Weights of a small GPT-style language model, trained from scratch on English Wikipedia.
Size: 20 layers, width 128, 4 heads of 32, MLP 512 GELU, 4.22M parameters.
Architecture: rotary positions, attention and MLP in parallel.
Training: a variant of Muon for these matrices, 153M tokens, 4774 steps.
Each number is 128 + 24 x the weight over its row's rms, rounded and kept within 0 to 255. Layers, rows and columns count from 0. Numbers have three digits each. The size before them is the row's rms in percent of the matrix's.

# layer 17 MLP up, 512x128, rms 0.329, rows 131-239, columns 0-127
093:135112157145136093079140097129111119108102140112103177106120118150125129154177139106129138102085115134101165149118175110114135129141120118099130143112145123108134164091121125135174150184171118114122137145130099118134104153117126136071154188084129161161177134146100115080119120102134116137118134183142136151131133156102132120117149126128085137140148119157110138124132095121074142115106
108:147130125134121136109108129095132132083148093108109119127141102136135150139135133079166098129087169105134165074099127098119125134114128157086150132097151142132118121128145157145146123096110095148140120098170138175134158109166136104112063112128180137136129108128159123147109142155115106142106155128129116194111109126136139086143148085119138138124157134151132137097059149115110146104148
103:163130144147140140130141140135121110154113131155131142122116094093117073164114158157149195113114134071115124127118137103126087099108136141120135120131111125125101133097117163099142141148130130108153104144135080125110116092129155157166136112153068113135130130127116082137120187122145096110158128143083111081129105141194132104149133138114137118128145132132104149200138140104127134131093
103:112096127144142127139112159170108114102107093137111131120144124088132117101134100155121145186128123092152170100162104111138097110078150084156120131143154094106151160137120124116113140104136140088131101155146137161092125164131134163150168125144119083133105112130088131120103176140138132110142142160093089136103114114140171110131143101098176112144111152142120138136103131079130142140179
111:156124148152139167079149125148178156108130118145137092153163158095109125129138110119108108102112103142080153108157159153125092164147147088127102116124108121098138142119139165065144155118156117144123128108126155119155164123154109104107134148096137158124089108105160143155115119172108105121097161102155128142135119163152091141105136085135161117143122139115144112119146069095113148142145
106:156111139079150129140130163160107102124142152116182136118145163099151165109131172123107124140143125163102124100114149086174153159105093130077105119139127139117143134137116175097130097124158094116117127141088156137097132149169119193130163137154144093143070111169160106107136157162103123161125132133095134134123138115115139115126127125142130137114135117120142142113105113141177102163135
104:119122097128150141152127178153113119103114112128160140123118083125095121126109136099123149125137146116145148081133117132126133132114105165090110137099125139136184118100110129134116135129142153096053130128163067120141166103132091140071131158093149124087135161138159121114150141139126120106130110092116100116160103149155138102157155130175156148166167111142154118113090134115088134154115
083:146150182170090158133141119103135148070146168137148146096119201146118130155099158145161112125084125091136122109148130115138161116099148145103124111089189158126115126145138117119119151149117130161151139136164064113117118132114128148101132125131140096116107109124145161127117110155171083119147137118136158152128098121130163129115116116119155139135119158124111132087134067119104150134126
103:145123105124130123167124133163116142144115104146138102144107084075127097098108150092158126142162114147097102164104119129180060130138144134137139150135150125126093164131129104139116140162090082119133168112137150106103148119171142118112143138152098122130078115143099107115101107113147115120100143114121138111136073136124062142118152131112118141151089138150132164152137140087145168160114
107:129122165147123141158128129144141152134103157108149132148146129117137127149118112126132166091128079111114100126128123109121150100091116085102163174112133094122148179167162115113144109157128183123139130151123109137114113155134089108164161120153082141160154122115103163142087127107158151122127115107118107120120081111152103108120112109106092144082119129090127105116088159111110106132057
104:133131139124148071152121102129157184134123149155142123160162159123140068170093154126125128138130130057112094103132112148129113155126114097078125122102157098156107129134117122140152152136103104103161107144155068113085119087131147131154152139140135113131124113124113125103077130107079155107109132149105134139123094109121153171107139150105150151112116136124123136091121133078124146127138
107:137119151113073151140076129120097201144107134148145108121110136132159078130137115100073106124141109080146125129146126110114174151068137162143090114108153110127164113138126120114141129111137119099122105108093106117142133100134121079143109117143146144126144148125140123155142155129132106143105129127149131103095138099142148133154154099117104153184156092120140138128161116098107123086072
103:111151132100083118130138126143109137156131131120106107124101109120153143159174122144155113131114126097116144158126128104122090125150153142101104072146127131144148135147123142177110096148157150086120129125134095104170223124093128124154129104129165131154110151138155099117117167131135159108127124140087109147072131115159146166142100111180143126136096121110098134133150102147112156102099
104:145118051092098128150097126137146131120165162131128088170092121158157145137153115149125102150148128096117114118116157152125150150137135143160118136138123120127101165128137181124112112103129126109140135121130138099109139152080115202102144115164080163110125151143153119105150148134125158136097096130118149115086125143087135164172130155116133129130139118161127160124149066126103147130152
096:153087116112123142105117094155101140096171118151126158135149152137114142153141132100112112117113093100133104123165154119127117156171165175123097144137083124137102125106130134110163146141139091091102112188186159114129139168091095150125129104097106147129144133130132074162138161095144182169129116103132115107105134132111118103119103103127120145142094136144125119124087098118130122167120
109:092120108154108146139129144170142142150140142128133110143093157118110101139113120121087115104151131141108091094155144168154142104112138123154081136080179127099132118108141135140188107180079144122132142168102123135131116123105143127123152110129103146110112114147161107079151113116130139143153134095108188088139123129126091200111113109115133127145108108112151111152109161128159149148156
112:134108115140122127152142126114148161142118119136114097133143132135167115132192076153070164128109150118097126116155147096151124129081154137118137120132130137096160139143136157117166166136159106119119108097121155108097144106135086135136148104187124085102094111147127132166109159091095148124149130187150118128099137086119129132136128145125122159103093166162092125129162165142108128115110
099:155147160112131144125122117135106144107113145134143106125115138073135162092159138132120127124155112125134132117122136131139103134153116125105162108084083143138120147116111180137109142157117158083116118108139140132173123082135129159137121119107120203118155151139128115107164144131131116131210117119104180167165134144142088115096143132105120138103102170132112097141125135190129177129124
103:132112123118080110115125141092139115143148070138109127105103118070112098079132153142140181142108125146105129130119144090159119120175103124115127137126133140138151158116175132054119165139134146127129129127153118128137149128113170113154136152111132093177107088137125115057111160147144126103137146146128134117145138169086112128131157131155124119152139111111094113120155134132153169123080
099:112148118117144159149130127111099147155108121110137120114129136124163099147084094156158153104134161112138140124135135111108082107154149141100132193137099136080131087127154146113171128161109112127125132127157076094113123139141121135107163102169126129164098105146082128079138154100123163130067129152115126107160114140142162176107145158156181150096127122137124116143112133119122120109108
102:183119127097107122157096125134145140125093141134141135149133107146134136118145137151138136136163148123151150106153105124115120139079156125143094146144141096097148133127154127108129136181103140079126049182129084118108099135129125126155118106117102191154159152094115135141081131111140074108103145121150100107150112114092070134118146087133130149104139115101145144139133139131150129157121
101:135154151195115088103144110134110131081139112127116135141120144117069151139105116142176092146168132155153162111149124121145141137137072154111106120140123142113135121137125175144125153102147145119126165118151130127179125145146118134153115086127163165146115107100107073116137105140085142149146104151179113131131118106103129122098095115135126120121063097120164121157124118127133092099126
102:137148098145132109141111139101107155101148210131118148153135148101153132105163149158134140126080130139115117120073125110131145119129129165120102130124091111138146099157109145094140141150156084123111152192121139141136121123132151099156142183161062104158078104135160110144135160150126133097127109107122147140163110094124122131134118161111116108129106097136129100125129147134138159138175
095:091147139092136112137128127121117159129127166149193134152117136074152121115121166095090101122115188141113101125101118075134069149151152156133151154156144109047130088130138093127147107105167133090143150122137156129127130099078144152164169119154125102127118135144100114108098129160148123111135135148162122129129118112124141133115126125129164123120134118161147159133125115139114105107142
097:137161123147117181139107125117142143127147061102125139127166147110107155114105098142140143132076151093138125153111071134129143145124116132136149071127122144160111072089127127089157141140126123115127128143122113127135136141076163105092097116148161124161150078132134160085148131067080114133158152119137128129129132105107091106132117115160147115091160127121154125148119114116116160128109
095:148120142122117120140120100127115126159138118121131109162150175140170124111104112149132142117128127127132095104111149144124113121123156151169156144121152147140144142127102206150120153092090121147090133138126129116127119138103052169067129166154132168135087171109117166105158127092149090158103112108140118111157094130125127079124126104122141087140131156132145158138114126087121138147103
114:109108091137159144141127115135131092157136138126141131144132136093148154135148140114138143123126185128102150160105103130147159154151085120151141128144166132141110143180195114104095129128131103137109123172120107114165105125111133114131129129134081110113125103137148126132101098122165125097102102101174139118127132175097150064110158133070153111136107111084115157153120127147143141071145
075:132128114180136128159116109130165139102137157116101161126122146116086130143128095133153137150104124118142122133139121090137138129161168145122149146104136173125132132130110117143118128145121039124164129131145131135112109180095113125086158158171138159124130135097133120172133095157138089105134132137109120147147161115151107178146090131096124119187121199103128143132081103128126128141122
089:139144162134111119140139124091157077149139165125106118155121148151098171142107144133117195124097116139134127116152159138167134120102144110119101114154099138108102146155126135106121140167137137173148153135152107121142135079138108153105100102128127094113161072129096125104174150125119116121099099098112170127150104143169142154138141116139108130127109132165090125153116082116151113068096
092:152086121118145134121075132131161164117122087121134080152126120138088111131143140105141150140122134134127141081138146149065136120141127130092153130109146134128137147126152154141128105114101094090080140115133073107113048125148093155137097139111092147115133146102156114171115158110148133124104099111110083136158135132145108120137137088158119177116123142144112154167131136116109146091146
089:149092124148101053151111135143102120124155109135115107152141150099128131140111147113134077134127168093124156134132147123115094126125136134151146111152111126144167080101106107104143142124144152127145088091131175115174130126125141174114091089169128147121158104159121092140120143105135171130141136112113113164148115148120143184116107152135159083103097166124163135170146147157121150123135
099:076048137128130137155157146126130132079133139135123101104166125142122157071136123080124113145113151120119138139109099093112181108117125108091121161166139114135116099140144134134105120160149144086098096141103134099136157126121087180100166097127090142124108160140139146108096134093095138132149136167127116135155108126123136125148167149130144113140122103081140114137138128113150113090152
097:132131109140125110131144182088148109126123151148115042120142135131098158152112095112085149151131157132142114150120139135130120113113124129143128151106118105137120137142136093075150122148121087129112117129146142121160158154122148109116129142109138129137126096085091194132126156091146126112129138164136134180093133112138144072171159095102128113151110091144135126096136128063116166128146
101:124138152129142141127157163108167111123137123126188110129115134121148133163166135143091100151152124132104154102134108129140141093111107066153104138162146144097112102119135112121140131159152071093133156121124155114149106154108095137156129192090131130145164118146144101158105086136135164156149123127124152130103125113156087126151117135149104114076092123100128146156074148108127142096103
100:118157131102128140158144114136121105126146132157141126102080139117123126149177129105130128129112174106139138129151090096116105145101114103138115158129115164122148142114149204172141093118125102130128152107113112119121095152127122143100132129164124112113108164126154114123131180043096119107123099177147167141136110153134137166113158150178141120168089125152116128151139127146106134152165
110:140170116108134094139122144135106114135107156165129109112096131105139157110125135101090116133092143144141157111148135138087100152101137151112144132157122119087126151118172115168127168089107123125189143121126081121106123122060151164143119093151109154115100113175118118127134111050115109098138098145144126105152134137138111128122122094133156147175176110111142164149147137144135141130129
098:108155174132083159124143150140113131146167119147141139110155124154140143074120082175139143126126110131138148147116110120118146126096179114127115101115099128079130073158118127141140131126107129118153109167199145131116113123113150140100133110167093148116089137144128156151104103126084099130142100097119146109149130102129122097139066134130112095076082123140129119110118136166129105146106
096:121130138115163152108107107123153145131170127099164121155123125129165121118085144135104110092148130140085109139132102097093144121069115118171116119142126097146135135148119147137152096116123139130085061177133109163095113146089114120126130112127110131126178131126117138156164143127098140082123125128108145129158158158134132115154156110172129121111073103134137158126056141131135166144149
093:162159091128145083139104172106105113109145148094092132118169158169120154118177138125151150157102120132138127103102106120164163151123128137098128121141104116114136108122142117128120083105099153144107116168123145132125098116130119173130097137120087138120111066152166140082137135109130119164071142099132150131109123116128129100092153102136079120125151177131139148138087169136127110148132
091:183132125118142126096099142114084130084108156119094129100170093158150097121168172132098164129114135116084102134143149157145105122119143074143134106118114138110118177141116142139112115122166159153146103154135138132112162095121109168146161124158103118146127149109138085146134148110127129082119114086119086099131124126133149127177130119135133125125131144117143164132150139070095177147146
095:141110131127124142079114144134065128153143090075148085152120136131100077133098125102129136146070159126157135163149104148125088113120141135184147120147131168112123099125154113080139102122106139149164135124096169172119117144155110134144099146160107138112135147129102151124138112113115156146169108127153098118154110140114144147090130142124138138132119124074160162120168124128100114138095
098:117144112091109136151157106119096107116162111130125137124129149090104131138137132139165131116122094094108131130120106087162132127121127109117169105110142149075146114167120118162110152106100150105105147162093114162132118141104120119139118078159120154126105098134106120097099110095107136115138123124162159141101056120148100100133110094153085129122136105122133177133112181126052120112133
107:126153122157177131082119161141133183133086110141126127087106117129153109139131122169147109118090138162113122148147132141123085138144083096148174155155148136133131098106138164148165131155123130099132115195130128155100112132115131132086127143192129072116143119094144141133135172112126124135102108155109135147137108126137142143082138138101108135128177139121154142140104088118103126096107
097:116125099157132124161114182153105140115126155135119106154179136126150131165119157163107141138106097097171121104122082129160107090128113128151137103104123112126165150101138116044115111133116176153120117133123143108129155092134170131110102131090132122153106135158123117127149153115147103127108092169108096132139121146139123113181127107137105099143117107170148148174092149123131156119100
096:140142096140150131096108173156150116130151123099136145183165136137108099144147151135130127160144154155099089172172160169126122175121121148112130151133129143134142145178094139117100132106160092147144080106108121115133134142124134160115125097091150141125136136123134122147103133104153154151122109107129164099128193151085097096119132088156177118153137142124087113172126147132140134153117
103:158126132108122141117041139127114154143143184091169129112118101140122142111115147070090104145127107113099124140095118158122105111111160133131146176096127140114141164131149093152155131138142131054112096157155086122113085107135130130142119144138111135115173122119123125157118121128107120180143144111137132134090149140155161142153125116122126092122088104129121118148109158158123140156162
104:109116114127133119097154096093143128136139152106133081152145141076107122132129160109125127145162112091099152141118171092158117124121076126112124167091097105138123144146118172122132136132119142126095175153119182138129171149090137143129071117130148123098169130117130130143129081173117116115137118108151092133112112098140128143142126138170129131099138127150072100156119119128154158185140
104:112166135131137126086146148136093134086113119168137121125103097105103130123141104159145133084097134132153142108127160148125121135151106151110103146128136122115115118148105124124114079094042117111095114164140154124129159140146079129142116145092088133138134168141168166125148161102111117139124115133102121129142107162109164134093122098089089117150145135163156173142109135131170109100094
105:151124102095107111149099127167122150137138129120133166113164149066134146140142115156094143145100113112146112115113155106119087134101119121139107112117158136153118137094204128130087135129104116104147129115158160134142092192108130136146116109103143110128114112126139072114075127099117121130119101094132129134139180174143099155107073119140120144098110183133143132131125158126155145121143
101:105147160126129138120134132131057131105164120130107111150099103127160109115157130095125129147136072067097136091115127155119169149145126106142118093151161114134141164124185133127135111139154103141140151110098182149111115151131130154087137090107138122118108125153146134130135156113131141109083160122075153163112121150162100117138141126157122100133145103092161152118141130123133139082084
103:139129157161166129108085110135156131125130138120147153152129131112137110130165128114146147097157112113104126146076140086156111076090097137139120107144070149122162153154112158133145159160101176126148138127194141137113126135095118085178145115140131131111094134147099139150128125109093096115146115125095118158129136173137119160136113130130128099173107103088109155107144143115162168137122
102:115122133119151139118086136148153098135139122138142070129127143118091125121117143129125141137122155129127144171106108147142136132135159087090137128106148120103094179146137073098159120140115118073087130128124143110130126122108074132101146113131153138174112169112177119126096168158098097127103073122102106147172116143147142098110101150142130122108153156149139098128168157159145134154088
099:138104155108120171094104101101159138128175127120134130142150139142124153110095135144139130127136140138119115089149152113153185094104140119123105087183122099154148145111138126164182158154121133118137108141122111148126184134140124135120135115134149088165141104138174133159151137111095101118068137126150092132137108178096128150119126099072147140099161107154100112126142101113119167109128
103:150116184135144124122112161114154137084112110081146101096160153136131148125168140123149158170114142159113115137122172106076133121150062138120102140163134153153101118133185148152145139103141149108114108151147134104114105161143143149114157167156124123118111114107134162123144141115158120110104158110122147131120135127062151140105101069118121142147107126153113133137079141116142154126159
107:141136134167114142126104130081165144088149120170138107146139159109121179139127150124128107116150131123106135106139138119119137132080084129148130154166126132136124123120113107134157111143167078131050106165130117173123138152123162132130097109101142104162125101145091150107113162123090158116106105107131147137151134117124127161137171145097103116135094112124109072110115161161089091143106
101:149117186111134125138106094144082105151103144119185134137134095107147130103141166112120083129151122125118084177154148125121140130104138115105110106118105106115098089114118157076145104145151163144168082143168138132125140133143120150168164114124136110100131085118105135109109133097168162119150126176164104138136134150159086137122105110139124145123128160126165084121124114111157102109134
087:083110153177119110105145145130109153156103107151132083109122151137126131136119132104167171127146129098145075147133098119117179087094103156123125082188110111119150099111141143117140155134148133128089177142124098116135099146112097130127128164098150112108124169131130097111133145150140091144127080150098113138132107126155116154130126113138128119104103159143147074143157161158105130146091
097:144096093127156156136137172145143155128128141110086120152095140108173118073117158139103121134127135139131120128171144162104115145148124120098115153138132126168098064117153104142104141127122105100072134106128120144109137165102090126154163127163130123089135091104135119070112105102153135137089121125116110152136169134140124134139081131171173103096136118122115136125091142128132133154175
097:143162107094125125119106108115162188109115143138136116124133137165138129132166167143081107112112123135163186114146176146127124136106137110130149119105132084106069132119126169100128144099100155151119158098120120163093126110155121104132110144159099120193122130094134141092126153169099129161116125141112098081150133152092160117127160097146128103127099099120094137133120149133107144139132
096:140128141090133070133126137103107110110132137081103143115164133119131096112140145105112157144093135116125147078146145123123176145163138115079126110152131129090095115161145137095160101122104147149135111105113113123145143130114110092117141139118104078131177151125133162090087132119128156155117093139143120121100155140098137094154151112158115183129141158165134172161154180138126140106151
099:109137169170112138121139137121137106097087101109114108100135103121110095106130153101136161183108157114159125116138124115159121121161119112174124098132143107104118114144160171107115110144127147118146156163124089147118121098155105104143099112124131097113108093080117124131135153114143101131162111125066132161125159157134050168127137127121142094155136135112091172092128164150141127126126
101:123167156104117140100119215152138126146139125126151114115188081126091108082141092163139142116167213128094122138119104100141099154148112142146146106127159098148098107108121119155113140132135131185130122128109136116122136120121126092114132143115123174153148111122134138119134113115072157163126116119107144110167144138143147155106146097126117125152105150118113165145109126123137117108103
101:120099180117118156114069157121123142136116167145145148123082130150119128118124120129165101107177177141106091145130156113116128132136093135091149127103106116127134140126130189134157135129129120146094154106131149161117178158115147110105111171121153084149108090101093119121105109100150138137108119127151149128112121093117150158149108152134174133117117106131109070092143095150090136130154
097:137186142162093092114151094074153136153091118097083154086105115124139148160149074130083148120131142133109121121096169107118152140121111129141104093179140106129139121127119137138133145127110114108160116124108122153124133134129076110126109153146118200107106144133132147143075156063139150125100111129131150126110117115141100132155126135142126126129109156148141123143146166157139133086102
101:145138125134142125142131103102084134123119150138139144105091119112151142140151126122120111101113080121103085162135108069098139110139117117105147140127160166146153077114165141095151121142131128118108119132091114153098101129113122159143138129124119120123108101110152116072138124134108156124133135120140155116121145180192109095134112182165142148129066140116141109170142154126132127117205
097:164102160123138129111109103133137144130160133086110143150109162161129156129133112122179090132084142118117153102136114175133117137104147095081141158125111114095126156163119117115121111133095147156133083182096124115108132120132102105135119083197117120176121173150111153121158085152115165163149113142118138154110109157111098161109112120104119144162135137097130122139128122100102119155140
098:136159128137119154135133105181124108079114138114105147137130149097142133128133128098101132107087132122085143145115138106130138174074125119154128190139105158130153124089145186134150098110162153101121127122130131145146116111175157076153082114137158124139081147146130124161152115126107145169088117148132131147104123145080128100106107129115159136176101147145107079113115148125129115138118
087:164160091175134135137114139132120122127172148108122109122113135109123123123119145093147158123100113107105122118093141168129119090119121132098147132165111164087134155134108129125198145122107144137118101193158085136126128108143134138101125142143104151079157141114094140087126134125159073104110115119120130128121119099153132150172176066161129129118163154144162151107107134130119112091140
101:113111155168166142119147134127116176140155166125109117113150110131092102139133122132151124147123094097148086119147113104087122118115141142134124097162083152108136150106108148180138138126116149087127144127128119116130132105108153145127109185141095117191136118174113135151159121136113120150105118108120101107170051152122128097155094071152149118125130136158112156106129154125108116154158
112:118178113110114136123138129144072087129167124109109172091129111113076128146200140104123112159126158088128156100119123129139127118159134119138125140102128166111162120167175126157147114110128094131127156165139111152119092126130127095163092145121151146106099104130150076119167112153123134140147110184101115148124142135126130131199125102122112141124097144126163123113122134105117117150120
101:126135148140084097148123160125141136112150189107128086107158133169118082106129138139160156129107179155113150106102127084101124126154127127130168117180114143130164136131103138157128142159121145135123091165117147157136090142092150113068116126143092125107157131104137140137134168140115115125150123128119136149120125106135139128111150063142139128112108090164128109099165119139108138078172
094:180134137171145137099151159141064123110154127131161096151096118142090090119134110134065103131108132131127139125143125116096127113101136127097179115092153119135114098148122104129090160143163128163113140118121176163163165125107153113135104156147088119151127109141109151137133148129117131092134153144139119144125184125180119146119142109104124121142082117117086152109128096150131094106108
106:127137100139104114178140143103079096147117102151117140127163158128104120087143131106115130101146126144096092105180095096142131081055142145131096136143108119125163132118130126109149145134082071133153136135086118103104151172099143134108086150097138105130110114112096106151153167123131151125111107141166115125124126152147142077131124143104081147128135114130115133111142123157115147093141
103:122180102112116131124116105111135113150113125097127161161101072100112149174136167134108114103089116126111160161174170103146102127105122141134098151109122156161137115127153137166164125127151116105131076111107102180166121115167127106097124141149121099147119121175121136126066120119133113102143165132118111114095172143126106128134119122169126115110120105142136097123128106167093162153130
101:153115122157139154142127109108144121177115152157129144167159143094134128120101106125135125151129135124168117121167105140151097103106130129092112143108116109137134119107138121150127112114116147116183116090069144133146134142109123124112083118149114147151114128126122100104123169165107107178082099104140114131118060094079167119104125145113151104168117110146133122099145087095111138063135
097:122135144143127093153098131072126180118125173070148128100198146088132134112144131105159139103139146166137166177073115157136120115114079107149123109095120110124124103152097126109106088108104148141113114132129151106106137129135129098107138140150094149106122113150127102132154131135132139131161130160137159150119136109159103137128107127147150104155158138103057137117145125105141132170128
091:150152142163122133159142110087142149139081168126152130119159142137160116108099107118129136139147134080157126114164120158136140168126139142127101114123118124147115132160115123194126166148124122138140155075161103139103116149117111112128158174188051110119144129106159107112143161107122164149103131164092171123124164124112145154122139119161120129147091127117154160119122100162123143130124
103:166134101135170130148100111100105084144101100150121138121107174165189120093135116115126146232154138065108118108103125124143156148137115079167126137121133135104113110165139102122118166135117136097148102122113100138091110135124141112114092109125114167115160103155118144146107139135106126125151124156158119119121144128129168106104097121113148132123132098121117140124126142159136159157118
094:201150119107143126095120112126093147141116115112143155115134140146169084158114128109114188103102134142151116112107129116162130125117128097103120132152126073117158142131126095102122133135157140144134174149099134172158134134119157156128151127117119133143064080098118159120105128162127145128160102134101156144129147102130088138120084121105110082158100129161126146146166151097144158149107
081:162127136141123099150148142128112112145110175168143092116162124166081141122130140122143065120125114140111170094108124168156134143120118102138169133132081135160146128093150116108112143144138137076094152132120141115118110150144115113087130086172117140173124113147119104110127091116124103088103138143085116121179107122100130103136183119093129124127117146134129130166112161174122105123161
099:103159124182111104074150109153123146121195127118116121119089127092114136134105170115130104101154097128129123110105104145069127166157173128140142118094121138138139150112139122123135129097083120146129076115126131121106128165125158134118164066162063134105098101109136130132121135109108154135164122128133130077139100132116095113111112087137124100122134105148129138167141126109107126116149
100:115136085135144130127061082134108139096126120155093100077127079137130093083126134135126101139128124140174119128125134108153158159102135127101126106122134096111135142137108164148134156152116158116103116165112106138166133099155129130140102153160096145149122149149131138129134172119141168139100134140135127137203145143116141141079136160152145116124097123135141123108122140159083170154078
103:087135141154129142080130132123167115136139059163099145123136127118133089162211148122125095129125138123139137172098116110162109118108129110131106120128100133103145120105130101145137152172148104104112099145120106117121117139100151189129175174164112142126117138113113136137084143102135115141161108100108167120101130135156118121120117133131101164124141107142123157172115134095077112124105
099:181127152142101198140159162139129116152120084123091134128095134101158167151151109079138125122183118134094123116142146131113153138145123128150148119134140133088095128143135107122159105127136147120152113150105159132117110162128126129130106115120125128136130143171120116151083115174082077167130130156104138100108147154122088113144096137122160099156099108162127129165137089133101101164110
097:076136104131110067149101120067113122139107129139121126151122104146130093102156104191148132132111111125149128121139159137160141101156127138108138112070128100083097113121118143147102092176120128104116132143145151116134114132121114141121121099122152139129102121134096146118126156081088126179156151145160123132142122083143122130100140101186130113132111153104169090114150130107126136071130
097:118161128168096106123091149108139188171152110150119145105124114120123114093116171130131154154128095138116123123159110155125135137120098121130126138107131159124156118095108156122096156125125099098174112150107108157127140112122131091128109066109127140162093092152148092134174109128091120142144117109099130111126167136123137136158142085135125154131072146117110137089142114065106082141118
095:119129144166111143174118120142160136150099212137115112112110152111160107129130126114151120157109148119126138097160111101078126118139124123128135095101132100052112134122112116141118104166119109125162134125186131117139136108132104138152105121124143125109121136109134110113090124154091158085121156105102106166141104109149156086151127103162127120114148141166141138115149098148125117145053
098:079138143161090107142133142167121129150137135151166110132132211108130124117122124101149122137153142163100137159108106093112110129152097154132121148149100102113125139111113113065095113160146146139128127145180112157131091175112065125153157104120125123145131127155121115133132092166100134108109152119150151157125091106130091135146133125156111125123107078116152123128093136122135124142075
102:133107131176108097122104101163123132128110118108214104158103150109135117102143146089151123117107125138139166144106126101114147109180110115133160100099106056149100099086124141118104127129154141110141131104116128106148177169131128101153144148105115136139111091128150145122133168137106132146139129134114171140111095092165123114099094102150180113104138140135143117123111148157120118157125
113:151141151145095075122150106149153113103137105144084105121137128133112112124152091141137139156106141142126149153128108136114134142046111122122119134137118153121145143104124104117114137095121147111115066134104167140068155136107107138124128135112144142115178120125085118162125153112111162117114071124141119145163134153177149136128116153127147129167105101129110099135114152097060140114173
096:135118106162086174109096179092142109141119138133114118128138098125142110091092133141103152168128149136084114172140153107116113080131129155130105140115127145076080137139102106161161094158151159087126120152148164116136114106144112144128135159081140091116155145146137155088103147109084138150114137125136140099127119149115118107091117089124137114160147124177136130099145167136104132103120
104:085121133119139107142093141115111126075131102117138105135164169151110110093113114152103121138097154156117099125117157117079122182133125133162116135165113161140130119134138167158148127121134117079095142126133116131157143092165139134156081131136149179170107122132136135076138070109103155132114168176125131111123124106125132138123116100159105120160121122134102142125130154200132136107113
093:164148146152075151082118118144139136135092134135125135107088163103143155139141100137122150122119095122131100120126129162140134088165150126132182158151117131145152127119106140129077138139114177116068114113117111114180125127100104168087138166199097176128124124123132119114090137107117091133160108140126120108153148116109145140096166129117115110122121111157142111155123094138091127147109
100:087141123111094086153109120160152166139079121114129155187093106110130139078103106089118154154111104127135142118086127156133092104109134160132173125119153111141099136099123137130110124137126154130128103122111108137148189173103128129155083160108106119165157126094114096128098138139136173144154131126110119117165085112137134152122131107123121094095134157118109134112087146111087147147117
087:094150171107166106115141179117154142101144144071166133130140168125143136121160110147128121128138109093146148166124124099136143116132130138154140156118105137144139159161090132163095157123153102111108128116128139132140108135145131136109143182134105128111108123138114176117127154131144090123141153103146139157118127117125113130130062159139091065136103142147155135131128115047133186138132
100:103101095168115117132088161131113149137096143122146114121166160110142146171138183177141131161100124136099151093145154106165158108098133091099174132123133124111134113116107103150127144151129155113112133155102120091151129137087089163126104127132128135108104112131159170136163150113133121088162131111147092129094084132152107145095123145124097117108103121085130109141103135124070105110122
098:125120178154123122107106122110111118177172102123113143089141128156096129105116112094116111139134151123132134097124127110190102118127169136143095092157152065129132086084135117133094113117110138100137115142145067140163133171135081127140151147112148109141119080136100094089138128144129125090104140108146136141085116111128135129074169114123142126111089116106135135137130141130118118083120
098:084108122141130088131155146105129140150149166107136114145081118128150096123151128167159081178128117147136114110150150108154104128082147107135143109137120167111128143161114120152177081136116144125136164156112134151130133127135156130109136111136109122177101143130155053120133143145117101121107106119090127133154141094114104143167108095153094144129104118119125107177072163118127168146118
097:108169136124137120115115119133142115179138128097141134140128149142112101152111124120139136160177126125173164125135124160072094130104135154104178178119128109146121111109121114133159136171110162112150155144124071147139177119087111129153129160140139081153118160166127087090122104129166127077112112105132161174117139121121148152127133092152181139137115144127123117137093133101132137126107
098:137139124118128165088102156138111107154091101124122108160118149147153067170103142097112105132096142113143095097116144145133133146135168122077187107099116112114116182101111119116129108129149128126128149130113158164137102165150118141087160103150069121129125142105124144119147119154097126128155119131102117154104141184120147071166134093134156088131137145126157119144153153134136108110118
110:166120171177132144073133099131099150131138116154120159154102138122152124093135131126136096165061112139106146121113160130115137107107130123125125138099134111149108116121140143129125111162095146113119080144128123135137125141141141089143110142097144157111102152120131091157133161156079181130163105110154116103136142157144098146162090134152170161141147109098110122125145130139094195154162
109:106114114148124116081096135183122141084109137119138128114128105133128137077091162123123124144155115134140112116118126156124175133109069117124106092155120153163118177138132159113130092104110089101098131121175146152110100119088119140093118121123142092145111102106136091102107140113146126121126147125141111152128161145116137126134145142138141164136127176123128090106143086157041122151145
114:115119069132180124158085160114098115155115163169142131179135101107111109132105093115150147135134141137140120110146106128164095166088113155134125120126128118116149183118132145115140115147126124126163146081138118144105096139151116109121124124134159102106165143136162135133117137128132139132150089132158165107128169135129082088181123098168118087148110091123130064121136149148130099140127
090:132123100160100131113111171099124132096148112145119139142123112136120075120130154134141124210123139154126148123134145098112129139115122158143127127119154140124107116180105181088135124117139103158135113137150217127106114146136165152126145124154152127147149152121129157163106137140137138118147105107106131130173163157081100135133094094115114111085154158132160150125096167159122156108144
090:146101137164145140124117126132127133086133148141121096100104153125155092149112077129195147123162157127118110134092091156155140151159130113133100093206105129112130121108118124113136127113103125097116122130139125088161138143066116137156107145154149150098135127124180136074121131110137149119108101166115103127156149127138147123090133127137125123131121161154132168115120186139139114081104
101:159139126145163147148176120126117070151119125101121113127114109128092136147130148095115097187095129121144157097107110151151110120117128120152056159122139130106129104154130159123189117142147163131131115126112158164074130122071107114127153157134126148166142159100143142123134138124115142119120152150115147138104100136142087067124131143104169114144115111145108115107141130146103182120107
099:134132127129108135146154145136047125125115113143130091099145102129157081056111137145176121138117169110181132116154105117125120142111113120157146152151124188129117127130155142137129154148123148131157097136102127093132125126085129108123096117146136129108119151141076125129120145151146132155106136128082125078153134101098114107164128100084141115099144125178160114109170107141122142152120
102:125105143123185107095069126145137133084144156150191163122138120124137134111102107162137135079164145165124128175146099114114149119120096098126136080106136164090080103134149133132117076138104132126129125095111125112158176162121075144083161121110132148137127143146124152156142119138144140119123135125128136092163110114136103127125128142141177126125106130124142111122147130137156113084167
094:154132159107124142120153206127111153126124122088099140094110133128168143129130123101154114142145113079130107152145136123097114110108146123150152130127129133146125110115123139138125139127169126161108121134127156130112120125147122122093139204133126096125150141097099134155093140139096142079120107171102109116098138145123128111121107111205123122120073160180119123162132100099160165093153